Part of a small language model's weights: vocabulary 512, biases.
Each number is 50 + 10 x the weight over its row's rms, rounded and kept within 0 to 99. Layers, rows and columns count from 0. The size before them is the row's rms in percent of the matrix's.

# layer 3 attention output, 64x96, rms 0.159, rows 0-63, columns 48-95
076:55 52 38 48 34 46 59 43 64 45 55 61 50 45 60 55 55 35 51 48 52 57 53 49 49 42 39 54 65 47 70 50 57 32 43 37 59 45 43 34 52 30 62 52 44 33 50 31
097:42 57 52 33 56 65 49 50 66 53 47 65 70 55 54 68 57 53 50 49 62 38 43 44 51 45 54 47 55 31 45 43 48 39 48 61 50 50 50 45 63 50 51 54 52 37 50 35
104:68 55 35 34 61 59 52 54 48 55 58 34 55 44 47 56 65 52 47 47 58 47 50 52 50 37 53 48 58 52 47 56 59 51 49 51 44 51 35 64 42 55 50 58 53 51 38 38
118:44 67 59 21 52 66 50 57 72 53 34 65 61 42 57 62 49 74 53 57 56 42 53 61 51 50 36 50 55 60 53 49 63 62 38 52 52 49 38 37 41 42 49 58 53 55 41 49
106:36 69 57 50 52 41 56 48 59 47 47 76 54 37 54 57 43 50 54 48 22 53 55 35 54 58 66 48 46 36 50 59 52 39 49 43 63 56 62 66 47 56 54 43 42 47 53 37
073:47 47 60 48 59 48 62 29 59 53 37 79 53 54 43 43 50 55 52 59 35 41 34 56 63 64 33 29 55 60 53 60 41 55 64 58 45 52 66 61 51 61 50 50 60 55 56 75
089:25 61 56 55 51 34 57 45 55 70 52 49 55 59 38 54 51 56 53 60 58 47 45 51 55 58 48 53 53 47 53 67 47 59 69 46 53 49 54 60 38 63 48 50 53 62 37 55
122:51 51 22 54 49 42 66 46 61 50 37 67 34 41 44 55 52 38 52 55 50 59 40 58 41 51 56 45 59 47 48 39 46 46 59 44 55 37 54 51 54 47 50 41 42 34 49 52
113:70 50 63 60 44 51 53 28 29 41 67 32 34 43 55 51 54 60 47 55 49 59 45 52 39 44 29 55 46 64 56 64 59 51 55 38 31 59 38 63 37 49 51 48 58 60 59 50
099:45 59 44 22 50 45 56 59 62 62 53 40 59 56 55 67 65 55 69 61 79 37 47 51 49 59 53 62 52 43 53 54 50 57 50 50 29 47 44 51 60 53 38 46 59 47 45 57
110:73 50 54 50 27 63 52 35 31 52 68 36 66 47 55 46 56 46 43 55 43 37 42 43 44 39 52 69 37 61 51 56 56 52 43 45 52 52 47 45 46 57 56 51 51 48 52 62
106:66 35 47 46 60 58 55 35 57 47 43 58 40 63 41 50 40 39 57 41 45 68 56 56 40 59 53 55 55 60 57 43 53 56 38 43 52 39 56 40 54 29 43 45 35 47 55 53
097:52 44 57 32 55 63 55 39 30 67 40 56 54 30 45 58 40 57 36 49 31 53 45 57 55 50 51 37 47 43 41 46 44 52 37 54 60 54 60 60 46 45 54 43 46 50 52 53
112:32 42 56 58 36 37 59 54 48 57 54 31 38 56 47 52 53 51 52 53 56 62 28 45 46 39 64 61 44 36 49 52 34 41 64 53 50 39 49 31 53 57 46 41 39 34 46 48
091:22 45 72 49 60 52 41 57 65 59 59 54 50 59 55 56 51 60 55 48 68 48 58 39 57 44 50 68 48 46 51 63 53 25 44 64 54 61 43 41 38 35 32 51 67 45 41 39
087:72 58 66 53 39 39 36 51 34 48 65 54 66 54 75 36 44 41 59 47 42 50 46 38 38 46 62 55 46 48 56 47 66 37 58 39 71 42 51 48 47 53 36 54 35 38 48 49
098:51 50 68 48 65 81 43 39 35 49 43 64 48 43 57 37 45 51 37 47 36 53 47 55 48 43 38 42 41 55 39 36 39 57 33 57 43 60 47 49 63 44 39 43 62 53 67 53
113:55 31 62 52 31 35 42 52 43 51 73 26 51 61 71 52 53 55 47 56 41 46 24 43 49 45 55 55 44 41 41 45 32 50 41 52 42 40 53 44 61 55 60 46 47 51 73 61
100:47 55 57 62 63 54 61 46 59 52 43 50 42 62 41 42 42 46 45 27 42 58 54 52 42 51 56 59 47 46 49 44 58 39 47 57 68 43 59 46 47 50 40 42 49 41 55 32
101:65 39 49 61 54 49 46 37 45 55 53 62 44 36 47 58 67 60 55 43 58 58 47 51 43 47 46 46 61 53 39 48 56 53 39 44 41 49 46 64 38 52 36 54 49 51 40 59
079:61 62 45 36 72 75 49 50 52 54 42 50 40 50 67 56 66 56 65 58 71 35 36 45 54 53 60 57 61 48 54 55 56 59 48 49 43 39 47 56 61 51 49 60 56 49 58 57
083:51 36 71 44 52 38 61 58 33 50 52 21 61 70 54 51 47 46 41 32 60 55 63 49 47 49 43 54 54 55 47 44 42 57 40 52 41 58 50 39 57 54 47 53 54 60 33 33
087:46 43 47 63 43 44 32 45 62 55 51 54 57 54 51 56 53 74 61 48 44 60 25 50 60 52 52 51 59 33 31 49 45 54 47 64 54 42 55 49 45 61 40 39 46 42 57 50
088:67 39 74 59 45 28 50 60 49 31 46 39 52 51 65 49 44 49 47 48 46 50 51 38 50 36 61 53 49 59 51 51 51 53 47 53 66 36 50 39 42 47 51 51 46 56 36 44
112:41 53 78 41 46 48 60 57 50 41 46 50 62 37 57 47 50 54 41 64 49 48 40 35 66 50 53 51 46 55 45 51 31 61 53 53 33 55 50 40 59 60 56 44 61 61 60 59
090:37 61 76 41 42 50 64 57 68 49 49 53 49 44 63 53 47 57 62 53 58 45 43 35 48 55 61 51 51 42 60 61 36 42 54 53 39 46 56 47 61 47 61 47 52 54 53 47
092:41 31 56 56 63 35 69 39 39 51 27 62 40 46 46 53 38 32 43 46 31 57 63 57 63 51 54 56 44 52 57 58 39 32 64 49 62 52 60 52 48 53 42 46 47 37 45 48
108:39 59 45 29 53 59 57 54 52 57 50 51 63 50 57 54 59 39 56 50 60 53 55 47 60 57 61 63 72 62 67 76 57 42 53 39 56 44 55 51 37 45 73 55 51 41 39 31
117:40 63 77 57 48 49 40 46 43 43 64 42 56 48 64 56 59 54 40 53 65 43 42 31 41 32 50 59 48 38 46 48 48 37 53 54 43 55 31 52 50 53 54 54 63 59 56 33
123:56 55 32 46 56 70 55 44 49 53 43 66 58 47 53 45 57 55 51 43 42 49 33 62 54 45 51 39 53 60 36 45 50 56 44 62 47 47 49 62 59 59 47 47 64 39 62 51
087:72 58 53 37 54 52 60 51 60 31 40 62 52 38 68 66 53 59 54 44 63 50 48 39 38 48 54 43 55 33 59 50 69 43 49 54 54 36 45 52 61 52 52 54 51 46 40 33
106:60 36 50 47 37 51 42 39 27 64 57 26 43 34 54 58 61 51 49 53 61 55 42 52 45 43 44 51 59 52 36 48 37 65 42 44 29 62 43 54 47 50 49 44 50 52 48 52
117:56 40 50 58 40 26 78 51 53 38 44 38 43 49 45 34 43 53 40 43 42 67 47 62 42 41 44 53 52 68 50 43 60 58 59 48 61 32 39 38 40 57 46 50 41 45 35 46
105:33 58 56 38 53 68 65 46 70 51 44 71 54 37 52 56 57 64 62 62 40 49 31 57 54 56 50 42 55 47 43 49 49 58 38 53 41 38 53 53 55 51 62 42 45 44 58 58
118:40 45 80 38 56 40 49 63 54 45 33 61 57 49 58 56 55 53 48 68 64 50 47 46 57 53 49 50 48 36 49 46 45 48 56 48 45 45 44 44 49 53 42 52 41 53 39 60
110:32 37 66 61 51 37 46 48 38 51 41 43 35 37 56 45 49 55 55 65 53 63 55 46 55 54 46 57 55 52 58 53 47 52 48 32 47 42 49 41 34 46 48 43 43 55 38 54
107:58 61 74 52 33 67 46 41 53 42 60 58 53 41 61 45 59 62 43 51 55 53 53 48 56 46 42 59 71 59 44 56 70 56 35 42 52 52 41 44 40 37 64 58 51 51 51 37
089:34 61 39 46 45 59 36 61 43 60 56 37 51 69 70 50 50 53 64 53 56 37 43 59 51 54 52 65 43 44 58 53 38 34 50 49 50 46 47 42 65 49 60 52 57 36 62 42
102:38 49 62 60 54 49 43 49 24 52 35 33 36 52 62 49 42 46 44 32 46 48 63 50 45 45 41 57 36 58 58 59 52 47 47 53 58 56 49 60 36 61 39 50 59 55 38 43
088:47 61 36 56 42 56 52 42 53 59 56 65 42 35 56 52 64 26 69 47 37 55 47 45 52 59 63 53 67 48 50 67 31 38 51 31 42 63 66 69 51 50 56 45 41 35 60 51
098:59 68 49 52 44 55 46 45 59 45 60 51 41 62 55 49 44 29 45 49 42 38 61 39 44 43 62 60 42 59 65 56 47 37 52 50 58 52 47 34 51 35 57 54 43 41 53 44
087:51 44 47 75 57 54 52 43 30 46 54 33 29 44 48 46 56 48 45 48 57 41 46 40 50 28 58 62 41 55 37 57 43 42 64 64 45 67 45 52 52 56 33 48 72 45 47 40
111:80 54 51 52 50 33 61 46 44 33 59 34 46 65 66 45 49 47 49 51 50 40 39 37 32 44 52 45 48 45 59 45 48 54 56 46 49 39 51 54 57 52 67 49 45 56 61 47
113:43 44 63 70 55 27 36 53 22 47 34 40 41 57 65 57 43 55 47 53 59 37 56 36 54 53 60 58 44 34 51 56 40 49 60 53 61 49 57 53 48 55 47 54 49 57 42 53
091:47 43 56 45 56 31 62 57 43 38 39 32 51 50 58 48 53 45 42 56 60 47 44 53 57 49 39 39 48 53 63 55 39 46 63 49 44 39 48 49 48 61 58 51 59 60 43 42
099:16 45 59 55 71 36 59 49 62 60 45 44 39 59 42 53 56 35 48 57 58 49 42 41 46 50 59 54 51 42 51 56 32 54 57 50 47 46 54 59 49 54 52 38 58 60 50 46
088:66 29 49 55 51 52 60 30 35 55 53 47 46 60 38 31 55 39 42 35 49 59 61 68 53 50 36 57 67 73 46 43 66 60 40 38 58 42 48 52 42 49 46 52 53 46 55 39
091:64 47 44 56 46 61 54 45 68 54 34 66 45 49 36 60 51 41 64 48 52 47 49 52 42 48 63 45 55 40 47 50 47 45 46 50 59 42 60 61 44 43 44 46 38 38 38 53
092:62 53 49 65 46 46 48 52 41 51 57 37 54 68 64 27 47 47 44 31 35 37 47 53 60 47 46 37 46 69 50 54 51 43 47 67 70 49 59 60 41 57 48 60 67 50 48 47
083:52 41 77 52 45 55 47 50 40 50 45 39 40 29 63 55 46 65 53 53 58 56 54 39 57 48 58 61 49 45 50 55 54 56 40 50 56 41 52 35 43 46 52 44 43 54 32 41
091:60 48 61 51 41 51 47 55 46 49 55 32 56 51 57 50 60 28 52 45 38 74 49 48 44 54 47 35 61 48 48 35 43 50 32 31 40 39 52 54 48 48 56 39 32 53 55 48
106:43 52 61 56 37 29 49 44 24 42 44 46 48 35 55 47 43 43 56 56 45 67 55 44 35 57 52 50 49 47 65 55 53 44 68 26 50 48 54 51 40 56 47 40 34 41 33 51
084:38 65 44 45 56 69 51 49 66 61 46 63 61 47 41 59 61 46 48 79 50 52 62 63 63 63 39 65 48 47 64 60 57 45 45 35 54 50 45 41 33 41 58 40 49 42 41 51
090:56 32 43 31 48 42 62 50 61 57 49 36 57 52 41 62 44 71 45 57 56 64 34 76 53 42 30 44 57 63 58 46 55 56 58 53 49 23 45 30 39 50 56 43 49 40 46 44
092:45 64 72 71 40 44 37 45 23 62 66 34 53 57 53 49 48 49 35 50 45 57 42 41 45 45 56 51 44 34 41 46 50 46 53 50 62 48 43 58 45 56 49 51 46 57 49 49
091:73 53 47 42 61 51 65 57 65 42 47 47 38 61 59 45 60 44 45 59 52 26 48 38 46 41 49 55 51 68 48 40 54 59 56 54 44 50 50 37 53 47 46 56 57 46 51 66
131:71 58 61 54 53 46 61 41 43 48 48 41 42 59 43 44 41 76 34 58 47 34 54 56 53 39 36 54 34 49 49 50 56 63 48 66 55 49 36 48 46 61 55 55 59 71 43 45
100:56 57 40 53 47 53 60 43 75 35 30 81 52 42 42 43 41 61 47 57 48 44 60 53 63 48 49 59 56 51 44 46 46 53 50 58 51 53 46 39 59 52 48 51 57 52 45 38
080:47 61 72 54 31 59 47 46 33 50 58 43 57 52 55 45 39 56 49 68 36 45 36 52 53 53 51 53 33 41 54 56 54 39 67 46 62 54 53 45 56 54 45 46 49 47 59 54
114:41 39 60 67 60 47 50 39 37 48 49 42 46 63 42 37 41 51 45 59 36 67 46 67 59 63 40 53 51 69 61 66 46 46 68 42 58 45 60 48 34 53 59 38 48 47 52 47
087:54 37 34 46 55 53 45 42 50 54 49 60 47 35 52 49 60 39 31 56 35 41 42 60 51 38 38 39 52 54 35 41 53 47 58 42 56 56 48 62 38 56 45 51 43 45 54 57
124:54 38 42 28 56 63 55 40 54 60 35 57 48 46 49 51 44 61 56 50 53 50 41 65 48 48 58 56 49 57 32 38 33 64 50 62 38 54 52 35 70 48 41 40 47 35 55 50
094:44 55 52 66 61 57 63 32 50 64 44 51 28 56 31 40 48 48 54 39 44 54 52 62 47 49 37 51 53 65 53 59 48 51 49 51 50 53 50 66 44 49 47 46 66 56 58 41
088:52 59 64 59 64 44 55 54 49 52 47 58 60 64 43 48 44 45 39 48 43 34 63 36 59 44 53 55 34 38 44 45 42 47 44 58 55 50 48 63 56 64 46 55 67 68 52 48